Part of a small language model's weights: 137M tokens.
Each number is 128 + 24 x the weight over the matrix's rms, rounded and kept within 0 to 255. Layers, rows and columns count from 0. Numbers have three digits each.

# k: layer 4 attention key, 64x96, rms 0.198, rows 40-63, columns 0-95
# q: layer 4 attention query, 64x96, rms 0.207, rows 41-63, columns 0-95
# v: layer 4 attention value, 64x96, rms 0.318, rows 32-63, columns 0-95
# o: layer 4 attention output (transposed), 64x96, rms 0.299, rows 32-63, columns 0-95
# up: layer 4 MLP up, 256x96, rms 0.351, rows 0-13, columns 0-95
# down: layer 4 MLP down (transposed), 256x96, rms 0.322, rows 0-12, columns 0-95
k40:123132124111151119117151146147142135130133118131134124121098125160109135095121121130139132122096140123124180135135124139120138115112120132106145110144113131134121107160131116153146120123126150120123121130122124153118131124136110130129100155113117147130099125118136119125123135141130104129
q41:152130119149112112108136128135115115131131135116120125155143123132103125151121119111127112165124097118129079143111173132116139154168110152134096129111123153107132139128155146121157122124145140123134139122145169127135121125141139141154109134107161141123124144124125121090101164138116134133
k41:109096141129112152169143166113083086098084083112085165132114108113104126113075097137109158120087127140098120164150100178112101130139122097165091149139123133099146105105109098103092075089136148113110079068168080131150143113140146107146068105128116158170073092125126123092166137181146120143
q42:096060110092132133129128110133099119116094075133122110096071084100089107090082098116116123098089174098148136100168074078100133148120101148118072173110093134113103091152087138115080123145135133133107072123148123132123105146069084137087117126117108143127114061173102128080129102077122105141
k42:143152118133115127124117110112123130138130138122129096135139122102133115124141124138131105136149112115111116148111129129134125119123149127142090122121144126110115120119130143115140138125137120141125153121127131133124116111167154134123134128135130119127127141137121123144108111117131137120
q43:153131112117144100099117126123133122143151084108114114129095119103102137121093121136132138119111136071113178128135127107112136131127133136113101161134139139129115124146101132137110142137129124129126122108112142142119116145135131133105111106107145108124121108166155122135138115124094111151
k43:178148071081155142069123046113148203140180191174179088185090160141167101106155079160135053110120101131127212132091135108105152162081131108040255135140117102102090170114160213139107124103104165174102145145103174134070150091107162078141155173090137145115119169124133134219137070139044128088
q44:128118138093105129123102130142124106127097106137074137124137105083116117093133133151129114131106115095171151091147142142104102142124146123092128134129150115118127125074166097143129103087132165105121094135115130115093117081152149096068109125124142095126122097156121144149107113136125102110
k44:122120100157111155113159154120163107134138110153116107108119117115120107081137138162107135117135132118103165167160112104124115108135183132108094116119152147129124125146128125136181161167126119129146126108161114141116155167125118128131139117125137108167136135147107103101157153124114130163
q45:114146151105137162137135106103107091146128118169126124142101110141126141135169133128129138120121095107123138135106122149111112110130127096116130091126151131151122097134131142108109112146099145129135151101115157166136104122127146133160137127119143133136138112131146129086125089127123107152
k45:123129136111128113166145137133109136150110144092170128169112133115137137141120097118142124139136112150115124119128153118136125152120128131125125125131120140125099139141117114145126102126148127109103122147142094139111106105131089120108126145127132114144142120138136143123153102164161159118
q46:134121129155149148142115141132078114112147140115120115146112144119127095154114108110149148134145094148126105103126115158123091143095135114186140145180123112084116100154111139129098181099101127091102141079102135144099127122165130084160143133113128129103125123084143122108134135089118120118
k46:095126126162144122124086147138129154122113127116116102121111147128134114153144159146125119135105156127147141083139144084146124116098132140116109111102140145127106132106116129130114111115116151167122127131132113128124149146113135150104124140080095100123137101181084136150110131120127122113
q47:143140168112077119108144146131207127098115149142151111119099106176151160133130163137138136113138096143121119110141123122124168136107131135132130120129114127121131128109110122069174169173148084113152130136186106187118093123155085130161108142160107101152172148110115107109081124149105120118
k47:138119108149135118112122117128113113155138138137151127105163105173162119152144106159157141125095109143121096130095148133120147141162123163098187109134086126133137125122116153125117124103132139137151088128132145149092106135145125109134118123177117110106104157133101097127154147142156143121
q48:112141144141086140135153132098150113140118104164148135134113136099147172166124104138127093074135151126116175126131094116132137133138154179136146105151162096142160099137151144093117163104183193114139143123155131164128136134123137159136112102106162112134119149116170135107160122124159135110
k48:109079131132165135109125131126110134122166106127111132141156187100116123131123108167143112129103136174120120093118120148144113069111127112137130159083095150141129110132129133145111113155144157129135123151108130125112117113152138189137122110140151130125143125128115098109161150151099129116
q49:122118123106151096132132138161109133122126098131126118151154136124131084103087110105117133155137138140122136140139115108116069100095136135122098089108087141114107132131157143132088185126123133143139075094141144141147149120102107090153118144124118143110133164071166131112133136112127137141
k49:127087121116131129117142144126144156122100113107100113129114097147101121134130124181114135147096177116107129090135117156127133147142122091120072129113126112132114103123156124185134105150107127131095085091129142152105080112115146138122131110099140153082097131150112107156125145132121131094
q50:137140180138114124134149114122120161123120139148112135140130106136115132139148141157111095113112111100085132123129126163141102153133140117153140111111121132164108155107157093136119138077145136115113114132148137171150106126103142106138162161106111169107153114126136132085133127072167071110
k50:122132137113129119151128162143129097154117136147137122131144145109146122114132136144121148112127179132137114155141098151121111144083099129106109139160088127088129115111116099163144150121121173121145131156122115114144127149138134141117166123125126113145085115140114121132157140094152176132
q51:160142152150129151118087105123078143109144120171130115177135118160079139174123122151130116111125136134128162129127111108158107117126131135156129158123098127119121109193134154142144147165110104137166150175093130126148163125110143139154144139121112151117136169102162129116113114110153118137
k51:125107122123137119167155144141156115123135150136094123139159120119123122151154150100125134153132142128126110125104130149104127152102122141135134127119103119190089114098123154140132123106122142104119198142126129152145121108101165114131118127138114129130169118136092099140129097122134134132
q52:117100102132135084119126149114133140107177137129142132142136159137093124132099148121146138147154093139141166139151135129156142096153154149147163122141207134117126143150158111150170130137142155132107124103127127136144093140138112159117120132115163102113120136145118109137116109137151138076
k52:149151132177118101135123139176145123136135124148106151119108148141127116112110131133161134181144177135133097128155153101114147108143142141131080180132103134129144138138127132120137128157153097157132125102108139125134177164149127103106117161108131123161148149148126111117108131110140093144
q53:158115107085122121121109135163123088118145156147154155146110125107119103121123115100126094119098129141145175107151073132136131141101125136100133153154143162113129129129110180157170141139153122104146131126145110138146129117119106079112137158121091065130138114134108172095121119134087117134
k53:143136156088120127125129135120151105110143134119098101110115104139096164136129098135116123147124135160121135147108079104085122097139101167149121134164126146115119127131160120165143118092120095132128112116095108103119112154143128126112132136094145181148127133174134131154113122120145106125
q54:170111132118150132086118136043123143135097135091130123099127177120119144130106131088117145162199103091127079139109110112122153151169121133153114145173106121122127172121092147103120184088149132099128125139149113117137133134155138107112134113152148144163148126096119130149132128131120098142
k54:124109141165143098119135115122123140134146128132109137156114157156116125125145087135100104098145110112147124154096135111148165119094137142103189122136131087139123127138100130116140084098108115116121135167145152128148135165113114139115115131094136149140108120105128162115107114126106164093
q55:161112137175162126129149121128085122127127105126129111133133135107125102146121156101118137169107111151066170157153151139154121091169111127117137143145103135131118139179110147127145140114119096123157128091156140120135160108140137144156150141135145136139138108153079146128103129112116140186
k55:117151132155107134128078123076087133134138148118181118158130097135161140116140126168126140133131108104094123107132104135073161142113131166117123148091103109127138103113101130111119129104107108139120132140120138126097146119126073161109106147129143104129123085082143160117123140151133122156
q56:131081115098142126088098132132138082100108135176088117150087088094116127103105135130108106136137055140111149141130146137105139119105148102141129132141138176118103139119130121114131093161151123135182128139173116093158132186088143100105112106110158131144128119113117123110132164122119102116
k56:120145152098060129156136142150181125172116138156132145105156113148117158117126107116113124122114124151136167138154122112111122105139146105091102119134123103147082125152108072110163172126104139138131127129119137162117140149131148118087139142111126146122165120156104139132125114108133112107
q57:123144116180133128131143124144165121134137128125141120132132161119112129159165129108097131120137112151158183162154154155170147129167143174137090113170166100142128146159132124172170152148140164164151162118115150144143157163124188104151131099111127133154088105160134184148135145120091116172
k57:157119134084121105102110138111154136086104142153124152132101135142146128153112101129147120118126071117118106097108103131112162117108146140139100138129132114154127087160117129115138170121129109100072111121146128162151145152114097150126126154122125107154129120124140146077143107131139116113
q58:155129127118111140119200122140109130102129145122105166127097163119138176107127136116074116147143094142143068123100149116120110170137135125143130100133097165150133115123166090131121102092099129143123116090130130130115128166127111102147126124119108145080117150106101095114096106096103148110
k58:138150130105086116124118113105124137167124126179135114153139142115132169104109111124116143097116099150091112142130106150139137111098138108134148124100173072124121115125171130157098124098151101135096125137184108149134135167132123114160116130142136130100119177121165125150114145111141116117
q59:099092148120102130115124153120103146138114138094071139096167085133093139122140115147149109140112140140117114151095116188153100117134133102119155096097132097136113162066143108138036153080055163117076088187102137106096137103097096128136120136090141143120145109143109137125119133148126120130
k59:156140144111152110126089100102130135118131126131139111142098113094097111111127144113148114147149144120171106172172173165109139135114135122161097121141165134137107108160095120121165142132155180111150109131111119126145132207115141142116134124093119131100127120132117148097127130114137156122
q60:113144147169147114115147137155116106129135138101156126105133125120151126136148104172170118121118180152147179132139142115141122086164098155145134119161098166103142096150154207105143104148133123158166149130130136105135141114161141150151142114133125153129120107129138138129133144167126087116
k60:118141091120120160123111126108081104141147104118111103134147121132106103147129112128131129138125122091128100113118134124118121139139089108132140156113156137159118136159125093138131136143168130121094136103129125116124112137137120119106126114083134147123142106127143055108110135141123132109
q61:129106162115141155145087103124151116111116095127154129117137092120148111129130135122148190152135089137141099114128130088141168152126129109123126133127125150116122164200121157122171157149099111155173138129129136148146146118119139115149144125152104079122137133119124102116098127100124155092
k61:131130113177127121154171130150144139107142125119106122098141136173162103125144160135156110138138110101109148125131147120137127138116131147121089138147136113127096087103082110144125118119130076104137156127119110136098087115150113109122132114125097123143131143125096143111115127125118126159
q62:121170130127123107162160129097144143156145150150078102134164146143128121093096101160146137122155125120151139111122100131126154132136110159133150102154131152118152120135152138167124087128130143082106093138097145182157132115170083125110148105152167125160160133161185181149160090135155113180
k62:133122113124147126146156144140111113142150094112128149137131104152131141145149129156129151134147107110135074166091117110156150146087182154131115115126145139111122131161123118170144115133123119111120146123111133162135147112131139131140110095095158089129124097112148098121139100162120120110
q63:119113134080131134148127131092119059116126110151122132117042140116148113132139126138126129095150111119080090140105142094099108115138096149144116142169180096123145120094149134106176133101151142108116079156104111114132099167129105123118124139129105115137143169128144153143125156089134147113
k63:132144136147111100150136122145153089125165117120136154139147155103120122165155127096136132127124121125151135139130108125134156128147157149147048145146124131153157119140121121149140162178150114148170154097192121138146150105171142125107145121156105149124099100181126084134169144142133142128
v32:142155155109152119156155114119152121143105125111128125103131100131110162128130135106123111137128123082105099132095134167137135128091146155132174183119096142096132095127171115127131138097153127141132106147063100121122156152130115144082112133175105143141104134112113143127091136108119142108
o32:168130161125182146106126127145141143090111095145110111149149131147170108143118142129149152112143117114108088116086097089127073093088191133145153173097098127095114136162108125113087141133119137094139126149105123118111099126139156175108135089141132163104150134112178118166137118123122161124
v33:167147120108120160138124122123117122118184182094137096088143146132183169132145175111115162097130102128154105112104134078134148124126163124142135167114183143119099130117143140102146124142128162149107146090095123167139159137132151121102070108144130116136133106150113128110141135126146144100
o33:158104138097153171125125110098080107152102136118126116157094154071152133166118129105110167143123167121141088172105121146124085169121115097150115157106137096122099137117165114115158124104158133103097085116154092127137080172155131139123124105097131151121146126165134152115165156143165140134
v34:127176082111117118166135168140162156160151101139131134137149152079111170108134159145127122129136149125102120163140171104086147109154105167105083118145152105142114142105134100093132094125132140126156172130121119124092099092131147132105116115113091099133101169156065147079129159149115115103
o34:131184111113155144150117156103138128143139160116123108175125181159117093123085113127112101101091140092098127133156134133136134141108101131101131164161080082100145140106122114133114130154148113049151094104123117114112143128159143123121100166136201133175093111151112113144167177161117128122
v35:094170121141130087116154128074115152126155134128162121118096133132122144118136134130132140096150160081087173095120075125123153150115153085115118099114163127115131117156164148166157124158123160098111079163064126104130169126141141109157127145139153143084132111135088099080141135133092129159
o35:101157137120098136115128112136119110136121162096128133105127093150118157133136092136150163159134134134135085137072101160082112138129112130131116115152107089142122163159132171126119167151134141130139133170102111124128131124121162091132164110138155168143129143076153082091119149143126136100
v36:114162124128132100133125105151123136198158135122115152153141126148109108084122110147120178120066153155116147151117105129135128125111102151129158124123179088105137103162090126071148153135095122082122081138144124106146102160136105112160131167107141111134079114127129147100146138128134103142
o36:104128131140134121129098139171085136158156170135141123111150104157081092112141119144121161130092156136150140167142093119120084102113139155108166128113160141141105127143142160122149125130132134100168081132090100121151105132107109140159138157112151064163121114124151095178104140099104115138
v37:179162150163118135074111139147132122096112092128138138111118149063150127161112115140124070154141128107130098171100097116156138132146123087117176141078108166180142081120160086115139123178095129118091188146110086129156163054151118109084111108127138177125155121139110117107123085117082112141
o37:143157123088138143088168119163120137110089127114165099137107186201169114123128144096135142131145139145123136136117107148112124079163116130132063117114085143121146137086166126150140124128127125125132114043223116139125121156118103062160129174177079178109160138090125121110077171110108142102
v38:157149125127084145166118161138093138077143113125122109144115133105083115159131170121174102129137147099119130095126182118101115138141108130156098138128080084106062124120184113136078137117153093123054182150132085092135150129143105144130140149151108106148115111147101070139110111156071141141
o38:147120122113116150108122136135162148097093160142131099100148087120155116130137103112170104157145090132144063119153184137111162174130113104129120175096099141155148160086086134085119112138110105119099130161205116198100114099100146195090104139175164135143153125103080093139147163126140089120
v39:114150104116164103113144158175174129117092127162114145154071112176151130115115126127150175138129131177142156191102119076123117093130168112122106116093132135068105105112135130134078145139145104129102087130164125146081129068142101134163134162153102177165154141108145133115132101121116166134
o39:158177135116083131143140140098097136101090144112169133086180141102142150087117150095118107119148213142141110134148112077195107088119082160109109115110133125149122122131131162108114110118142108120148165167094155104136144108121100135146142130139090121138145133104108166143122190111165087120
v40:111121123154129080099155180101132106119143128132136115170116142118124138116222136153118119119139147089139108106135153115115122139132123103106146137149144171101075112146155081151130122116137143142135141150089090131175129112095122151166095105099136055095120108102068130139135125104140145106
o40:140108097081146150102098094153147065107151108098149169124129171103140152134118098143146169174153150100128183121106104140114156115145097104152118169140157115112128082137137106115092136134136083175137124097103073158124149123146133169107134127148179095102102165109113110135143157164121134089
v41:122158097156162133140098140138145125123141165137124132179148117138095122124125116126130114132163176088096120133112131149101115120133142108157125095142072135145137115117110090112143137159106169160107118193125131125090127130109101108132154098112106136158101126146095146147155128121166125089
o41:123143121100149170147134150132175129084161127165120114107129112131112108140114143103126149144144144134137107103126125133137162120086113111100133107152119168100114111150119146118159149101163107085171135096095127162139151123144111123165134123128085116165158106136100134115163078127124116082
v42:098115120101116129126083146102132165141139097144109157125135153111060117162118081096152125155170139105132149100130165139101111156134147122095150172097110114101159144114148104183125123174120134145104123132137084159120133117113149153105192161159182110087096068125127152118152149150116122194
o42:138131183135112138132147155139130123155167137116079164126165125160118125116127095086127133146159077117151145165143112104160129157045115112149175064134112148131121160094082137099100145128100116128084130080141123104078142092143122120143140180186132144075155105134135148105100122167091126152
v43:112154141129113111125114124150143104134128122142089156167106127173118089168112118133093132128079129114083130111114125128120118148123151151132175147113123114135188155124129165118109135132055119097110100138143082073163167120114082110122085175090118144154105099115155117116156097125113160121
o43:124093138125140098125148119153131108095123148112175162101134097147139106118128135148123156119097154179095125095135115138143093175039146147075146130065113193162139159145142096099170144146150142103166100109170150156120138121113090123110106155111133170095110175104137111148076127111146138101
v44:172136134130136185109129151133127117128126104120137144138123135120164097118145107111108109142165163097127114164147131111201144131106103165110098100180087148128110133140102129133116140114104116147112105138113146112126118112145166121100139122107155118203153149110103105127059134151142118107
o44:136126152090132158130118148146154114131126120140148097134086092137154137190160159115111116130145108135138167125142167068094142123155122148116101122128143118129110134131111090108139123152141101093181139158139147094157157108117143129130112144088110089111138150118110115101074152140070173133
v45:144140166145184128102126156140120119116116177135108169166134126124159140101093164143079130104104119103140148157111170109176119118093104097135141127126076159112122122147105205080154135126087178134122116122125126167143128102124122123156077127142125137155152157138148157145171117127126120114
o45:155109112125125133146114146140068123127160088126153157126093080116199136103140128151124124096075157154107124134099113112151100095113112133102107142194133110130128136132151166124180119131143146142209136107165134143135058112153129145165114115110107144099140132143093134115127139086091153101
v46:084096135111147114113127117180109164152133053125142139100114098100141143123084156133138110158143124145140142085107139125094147100124166114110139122122167118141055109112097097136112164101128123140162133148123086160177099120099115116134146129155101091154134099102112123131074131128142102156
o46:116127145147131100113093115189095134135183141125122121137165131121136156111118186130141127125159166080107112129163124147100121108120151066144123130152133111148092165111121055135096124095102105167104151131138134125136146109159141063092145104167105107123129098148114147203102167108116120138
v47:131127108096093134098173135120171145128126152119156141152138138130146149138123119172094170156143106121129149143138141153104061134182123112115094186171131140133152144124109147160140091128105145150151164128104101155115104112131136064192090079152132099106160123125092165119188129163160094132
o47:188181116083099099154137170075161144176124126151101212131126116095133146111111114091088139135145121098084139167143112204151093146085127165160134152193145100110195148113125141160116140061095143142149133126136087148126113095100156079083114164061136153116118137120139116136125072123112121067
v48:130111125118146142123161128076126144096131110136103136119134122100177153125125068130115102153123162104134118116133157162141101149196101128127078139149154096139102124109163107129158118107106140179079141159131097130120122138077099141109096118124175134131102165114128103102097108134127122104
o48:136136111125150170158138144125121138150143122131100160141091111142179166130108096130122078126157102153110150104093152105099137104116121101155122133134132159093129125125094124133163128126139114119130129111129103149116152182102099133071168102145112131150130155108150107144100138085129145119
v49:109114116106096097119133184136103149080116145155178121133107131142147148110149096121121123100139098105115115158104135125087082162102114124106123152115172139121114132143133088104171130086111137135090116161130086123125139144116099127119129088161139125127136134118072125124102121140097117155
o49:130115083138098136159141146140139186109158117135161138161107149152113167156097062089116164072169108130135078154138083164121140152135110158147134143121144066098109125135149103103092142086143143150125149115150156110099115172106094154120122136139123114144127119088134123134094136160141145103
v50:118130129111106123088122084160099125182126119116134135122130145129150140183101113081157126146155142106104139157121108114114158131125174127138110125061148145151138124103131124129126128133139118143167082105123112118060141138151158152101126144154133173133128164121150109103098151149118107112
o50:108135170180099089136119170109101136160132160135162063159116167150153146181159121109112102136156137114091157105100105147128104130117133144105111103126128158112095109090124133105104126093102157094148129095093163106136128079130172125137136106133117184140126144132159106107152145124136126154
v51:115135122085139129150136110103133116158116110141140101097148134142164111144136144118095118128101128134146115166137167133117074157137116120108160136101115155155165107087105116115139101124189138128138134125112109126120138153120118159085086133102125141126134114147084130084184120147129092136
o51:158118071133179147152132123112134116160094126129122122123115152185132126147132141117115131119155153113123123128116095092137125135112115105087127127144111131132155133138133132117126097089150134143116112105135172081158118146134124138106135121142159189123109104109145120163153080137116140143
v52:093158112096136187095147153152105138134116106133143132068100146154085098132116108117160122138124110119091099117113096109113137192124118090116142125145147164108132121110154126117111112116094123103105110146125132145136168141133126131168126141149141116117140048071134063122131106099117157122
o52:117158141100113118124111078111103105113123096146112157141134110139138148122163143090153124159087103119101151164101087108117141102120142102110147095087144101140117136146131112080095181115132133166079139162172159143113162158151159123157134166097145147167136108102160113113104157098179134112
v53:095134132148106187111131145185127138130119114094144097089119125159161180082067114110140156124099172137126103154119117131120106163113148155128113113099154124136135127094164154127157111085105082124139099107108122082092127162174123118144108148102164135137123130091113086133133141156155082123
o53:111193133145127106139177127131121126119112105145154075116087120144132159131120120172148090138145132099115113153120147131102108141100171164139109109163173104166112117103127138096123154090152139144155097164136121078114110157121123151080139147084137151135094105116094125132164134088119161115
v54:155132150152158129101152151124146095161109127148132108142073119207169156156163120120116159092150130131107135179122127115129079136141115072125091149095112158082102123140135136123136133125127157109152094178138081125172155133136117120164162147135106100157118124125094140145117096123089184164
o54:103105122106121101129133158120165140081115102157165121107121098058130149136123148122142209115185102166144137184140073083158118086139096115113121121108113149121122147112139160111110120131124160164186111134110116128111160120164138141086120095127100152157109118087173105173107156150138123120
v55:167100111134129165090093147138142137104145125120154127142159131121138124143104109079132078109097130159117156138104139104119102098174064110124100145134122085140140115121133110142116124107158158136118130101103102094097101145112129136131076138134094130129103105123124142122118135120153162113
o55:151122146120143128133119140083100150130121130146160133150135165118131123108116095175143100131167122124157164106118152103131116144119078122095171154128096176152099155113128116131099124090135152116074112141119093137149129129130139105124108121100103132157166129100109176098139145123114177110
v56:130167129146149077173112132119111128159112103107125139157090155131143147140080145141147190129122153133157090130078095158108135089132134131137137159102143115166148136124135151096110117117136103120176110085144114134138161124102146110124136154101112154110131105153135141154096121155113100137
o56:134141123130152137117126127147154132149136108106157045111105082105100109133117114149142126135125186119112183114144073145130143137106153140129116138151105114132130153103174169126103103147116157122135135128146127109073087114105108128088138129161127129135146141141144147160117151137169081133
v57:171166150117112110164138168110176161114121115171157145103143104073117149132118164161126134126150094109148177123091141108189144083099103103089114111150105116134173150198094148151150153143192162112178140158090133086102104124103090130097124085095124140145163159174148107132180102142129095091
o57:161166132093142118116085168165097148114150136088128128158163121112086117167117149164121130133104142168130090128132152158103159069106075150094117116175091138157140111134120132202105109136166120135112106176153154121129098142079088141097163141110150160105090120143154107109114084137116154105
v58:086127142113153177108086100178137154128146102084116139129113132133131147115142186133168131166122130190083102082108146126091128128106131120135152127132139090098092104145145129176107108147084155128125103103105116112160105087163162141154100137117126142149129110138167082097121079138128148118
o58:118145149129141149130119109133099134095101140125086161092136124167157121144130141145114088188113136144120093126134125162110090112134147136056163134133126108136123148079191079136099131129116131168140114164132092121154102110169116130108122118151103132149129172141073099120126184119124107165
v59:138151122125109166112143107131129099152100098144116115129130187157161136132133139136056123126094122161132132086187144136133116132156096091109065153141181113141112180083100153151109133085150146093119150105143094144147114143132143115171114168093123091125103116108103152140113105150151119133
o59:117129123118108101134137131125131107177104091144128130146145092100107156092099105166101156142118112099110165116119195102162175102119150136084129145093157113140149168107110098113169116110148170155113122121119075100135132131101137119086084119154162168122125134158186095140129152147155122141
v60:134124140098091125134120140147131148126122173109116105116112108175168120108111130174127122156126100153076151141091115086127120115147120186114114126105155121128125177106127064134126161069147086085104163119159128091120126085103061154133114107147108147134118168141150131106118136154147146166
o60:116104098141080120106135141078112191113140119108097115160142150177126098124123132151155126124114173106119128152145158177140146111136114143143096105074119175154136165116117087113157148095171114122099138132107137120150129100107050140113128121096133140133103140101100108193107154177162151115
v61:101160086128126141092113126156124086163135134132127143082154133107120095150130161086169157098103138083128102135165110119120157092091094130152160139172170109100163149123086113100110115117114127109112154122145153160149182153131120130132104096069110107076128133121123150148117146135088137125
o61:080108107052117165159122121088154146139127118121164113131110132161128144124116116119145179152061163099123150122158114109131130138129152140141125125113160100130156121142138111172094101163093174102056093110099150163102125124131110140177122150126117127114139112121128143113141120102148150192
v62:218152107136195083133150135129047162135123087172164084128131110090130116097077113124180157164139112133122109145094140152195104092138157107137131137148157182155176158163125089088101147166124143118110130127134116101100123151117146111115111090135127139140179126143108092136124168154103102128
o62:151152057145181137110094117133073156098129089129132095167138097136112125133070111076113152142112087135114202085190118152110075092113123141146071138129127117170118165148097188132142154121129132083103140123179193137157175154103190121143155108108100115141131117117106085111139179141124130141
v63:121152095111148121109109177100141132104110107156116134165121157090124106109112124102124086120098123129121115101157116148126127149072099086143113130133106118156111152109132182168116115123113138122136118144123116197180141148122140123180140094143163097131132118145105139150131112150144142123
o63:135133138131136143112132127120159126109115087150099164120088081102128148119083131159165148110104107105131112103115125137134153129143128116080098106129169120117144128149149142123125093134148145146125105132184108145116126077130155091108116151187148110130156142121154162111138108119147184115
up0:128113140100167119143130129099113111122113129179094130131114176181097124180132094150160138143120117135134123153136101161103137110117133081112052100105150093116109163121121128135088106151107138162090171145123163106122145137096141117073085123109193120122104096085137178112101135150143160142
down0:158126186114171138116134154141095159159126059080122120135146135134067147115097119092153165081165076141123133140144130120102109096132192101170108127144105138147152115150125107116128162115098144131124138119078102145121076098147071124136162162155159170132128091145106082159161155192194160111
up1:152121110155115176106116136109093092146091144085163147120147129127082192130178145145168118146138127108150126105110117158065122125151134118130122111102125119117102151088139130091118118152143141106143109092120126116112112135124116145153116134115151140174173137108119163122085143185119145171
down1:100155118130164114093172120159126144117132122116119151173139068117115175199121137115102152096098103108086096141107106103133131108133165140101121116099130125129150143141129128108113146114113138118064130130160161088121104123138145104148071126147122149154169121118141133140117137124152168138
up2:127102083171135138120138120161137118114134096103125135112159121134126107145121139095145080154148117166164139121148162134171130185146131104148137129115115145168150124152119131139142159138142113139122165109154144112123163175112118119097103114098129135109137101094152101134123121162158121119
down2:111157118098150107132144131104113111112160139129146142156104103137159108115146100141078170107113092126110117123089106097148083116155172126087117107131169106117148127146134132138107123120124127131123134169147138102136112113122129130161170122141130113104135146111136150155165120159128101136
up3:119122124119096141118115136130160151138110152094120145162152091177100162114188160148122110112126120139150119111141119119100120118124153146135135128123097126123114123104149095091140135103153101099157130136169122154157114148122118189090129110107117111157161123078082153113152150172127108151
down3:137136104102146103121130073134100183081139152119182125118143157160117165150097150109140128121141167145105132167114144067099089142133140128122149123139112161133112127099146129126125157083102117114152141127181141180145130084165125165130150115152129110092124129121155152156105113104100092176
up4:117136151096120148173123143097097120142132106130152136108151154111133125158092102165133092115121129156091134144150154123090112129121106121161161155138147151135131101162104150123150147133144134118137151097124128187135081127145140135106138127146148086127153098179128140086099097119116120142
down4:143113114111111100117109144100140115142154129142118112165099114113088162137128101159149105129108114148138179105165126138146094099123093111142127106091112173149140112117118118094107132130156156154120137146131127117104113158164129138124139157112115124114110089109169147092158136136120138081
up5:118132188073112133138134135143080163103144156126131131153108095118080119114108119118139124159128114139149153125122147166144140134085129150162131135142104132169125053131109115130079118112107153086113113135181132133161146157127134151130130136146089139097123115108137164113101117141144095115
down5:155114180105128118104098124144078107125178111089106117164106114124141137165136093097154112120161155106103149143123166179164169134082109175149076135155100162133109103073128091126122136112123141113122158141136093142112119109107122151135129155134130093107126114072140114130161153136073117129
up6:122140134138090132138106132124190107148136121110184134107167146131134120122117126152135123163105105151140143109150131156168121176146172129145141143116136168127139198146124145093168121136130171135123158128124110150146141139106114131141118121112108114104172163130091111133152152130166090127
down6:139130115150125151120143098124112141125120119133111098146112106141172131117122091141144118121138129125130077141086161128126142114098133142088111098092106118100123153090126139117122156144126117137143107146109163138117140136131134089166125154140132122109145124110128149122114128105100117163
up7:144132145151125119102197160166155123154156124121121154130134129165133127097143123128140116089111138120129083157119151161147104153142114128113097098128138157130122173106136119108112104118112143130152117141144105120125104114111127137133086102102139153101090132123098143142106096141150106105
down7:136118119116128143126114122097111166166128123133142077112096120133153144142158089145149141090144084104112110143124143131140141159129122163167157120111130132153144143121128152129122121116146139137118123139169169146110106139121119147136135171136162118154170151130139152113140131114088132125
up8:120137156200105088126113128149151117111117199124159149108105111189126125105121105144081128076121139102129148153125133153119112183133177142128135107138133108139146188095137084103097123109106170126128091166110152134128086144156128132153164126102110125106128138132086098070117146141115108150
down8:121162133110207102085154137157105084128123159083133132172121124137190125079119080175109142147176146113141103127107116095134155140098115127149125154161152115106152100152121116142124159150133153098100129128094175103118182141103139106138132145155097115085132117082127155106121113148114078149
up9:128169105153113144161124175163123084123091158093153157145131135117100154138106119130147176166150158176155133135135122131061106118148108126134134136197095126156145097170153137148128147134139148141112132156145105154149149112153139163104148133097134137190136112158093134139120140163128136130
down9:149119139074131175136108104145106144178128102088140090115152127125174128152166113122152102175157127148123154135150109160117101125098210150145160122118070110166168125090102133113143113125144125135123120129089119107139103183103129096121103147124124135146119156150121063066179144130102156056
up10:105106098133151094109108073136123083095142156110093118107145078085089125141158132100086100106105109129100114083065103148119120109117149120119138112113116105133094106126130137104126102154127112108142129153136107127113102103116176147133137076083119122124119123110080095123121103094130083092
down10:126139123120086125143132174116109110142110113130153169143087142135108101117094123127136170104130118091125131141169120102135126111115117122131135154125113127122145123134136091115135124090140131135103116095097120130119137139129064105107104180135126110127132126118161147132117140134141167125
up11:134143111153138141125166146195111127141140126098146157108158112080135132163171178160149160146134137191148147144106127169103108150156133161152144137097111119135136127128149141063142143158116102130125142143100125134115116141160126124120142123164142142164141113131157163120140143138118142114
down11:105134156129112124155083132137116153125131157176139119138112121165152127157131117153147143115141150122084151160122112124138159143116154107099122088135109116138107110143126101160114095163160155127106134125170151111140117099102134174166136132106130158115139163109138113163139112149138123141
up12:081155137132152161143161101120133127136126127125086150120113158138093153175079145116115105114096113135106141146124176155050064121128091091128129095136124146114148113145080094125139118123129138097081090131109148125124185144160118084093121108097154103138134122127134133156139135137152130160
down12:109135157126083132109097181133143134109104138134114133103087115060131144143123168107125120153140100110151143077096083075136152157102156115086101136136126165108119097083188115122098119148113126126132124138143129116132159115135130104120150130122106128111139089135148138162129073095163155109
up13:090093146164116124163160099141136153148151113125121166122075131159138126087095136119126166129130139109142124174103144070099146100119114132157120120145158110181112095180124132113155134081111117160093133112105119152158144177171107136106119117106162111143116138101115143130167120166155098117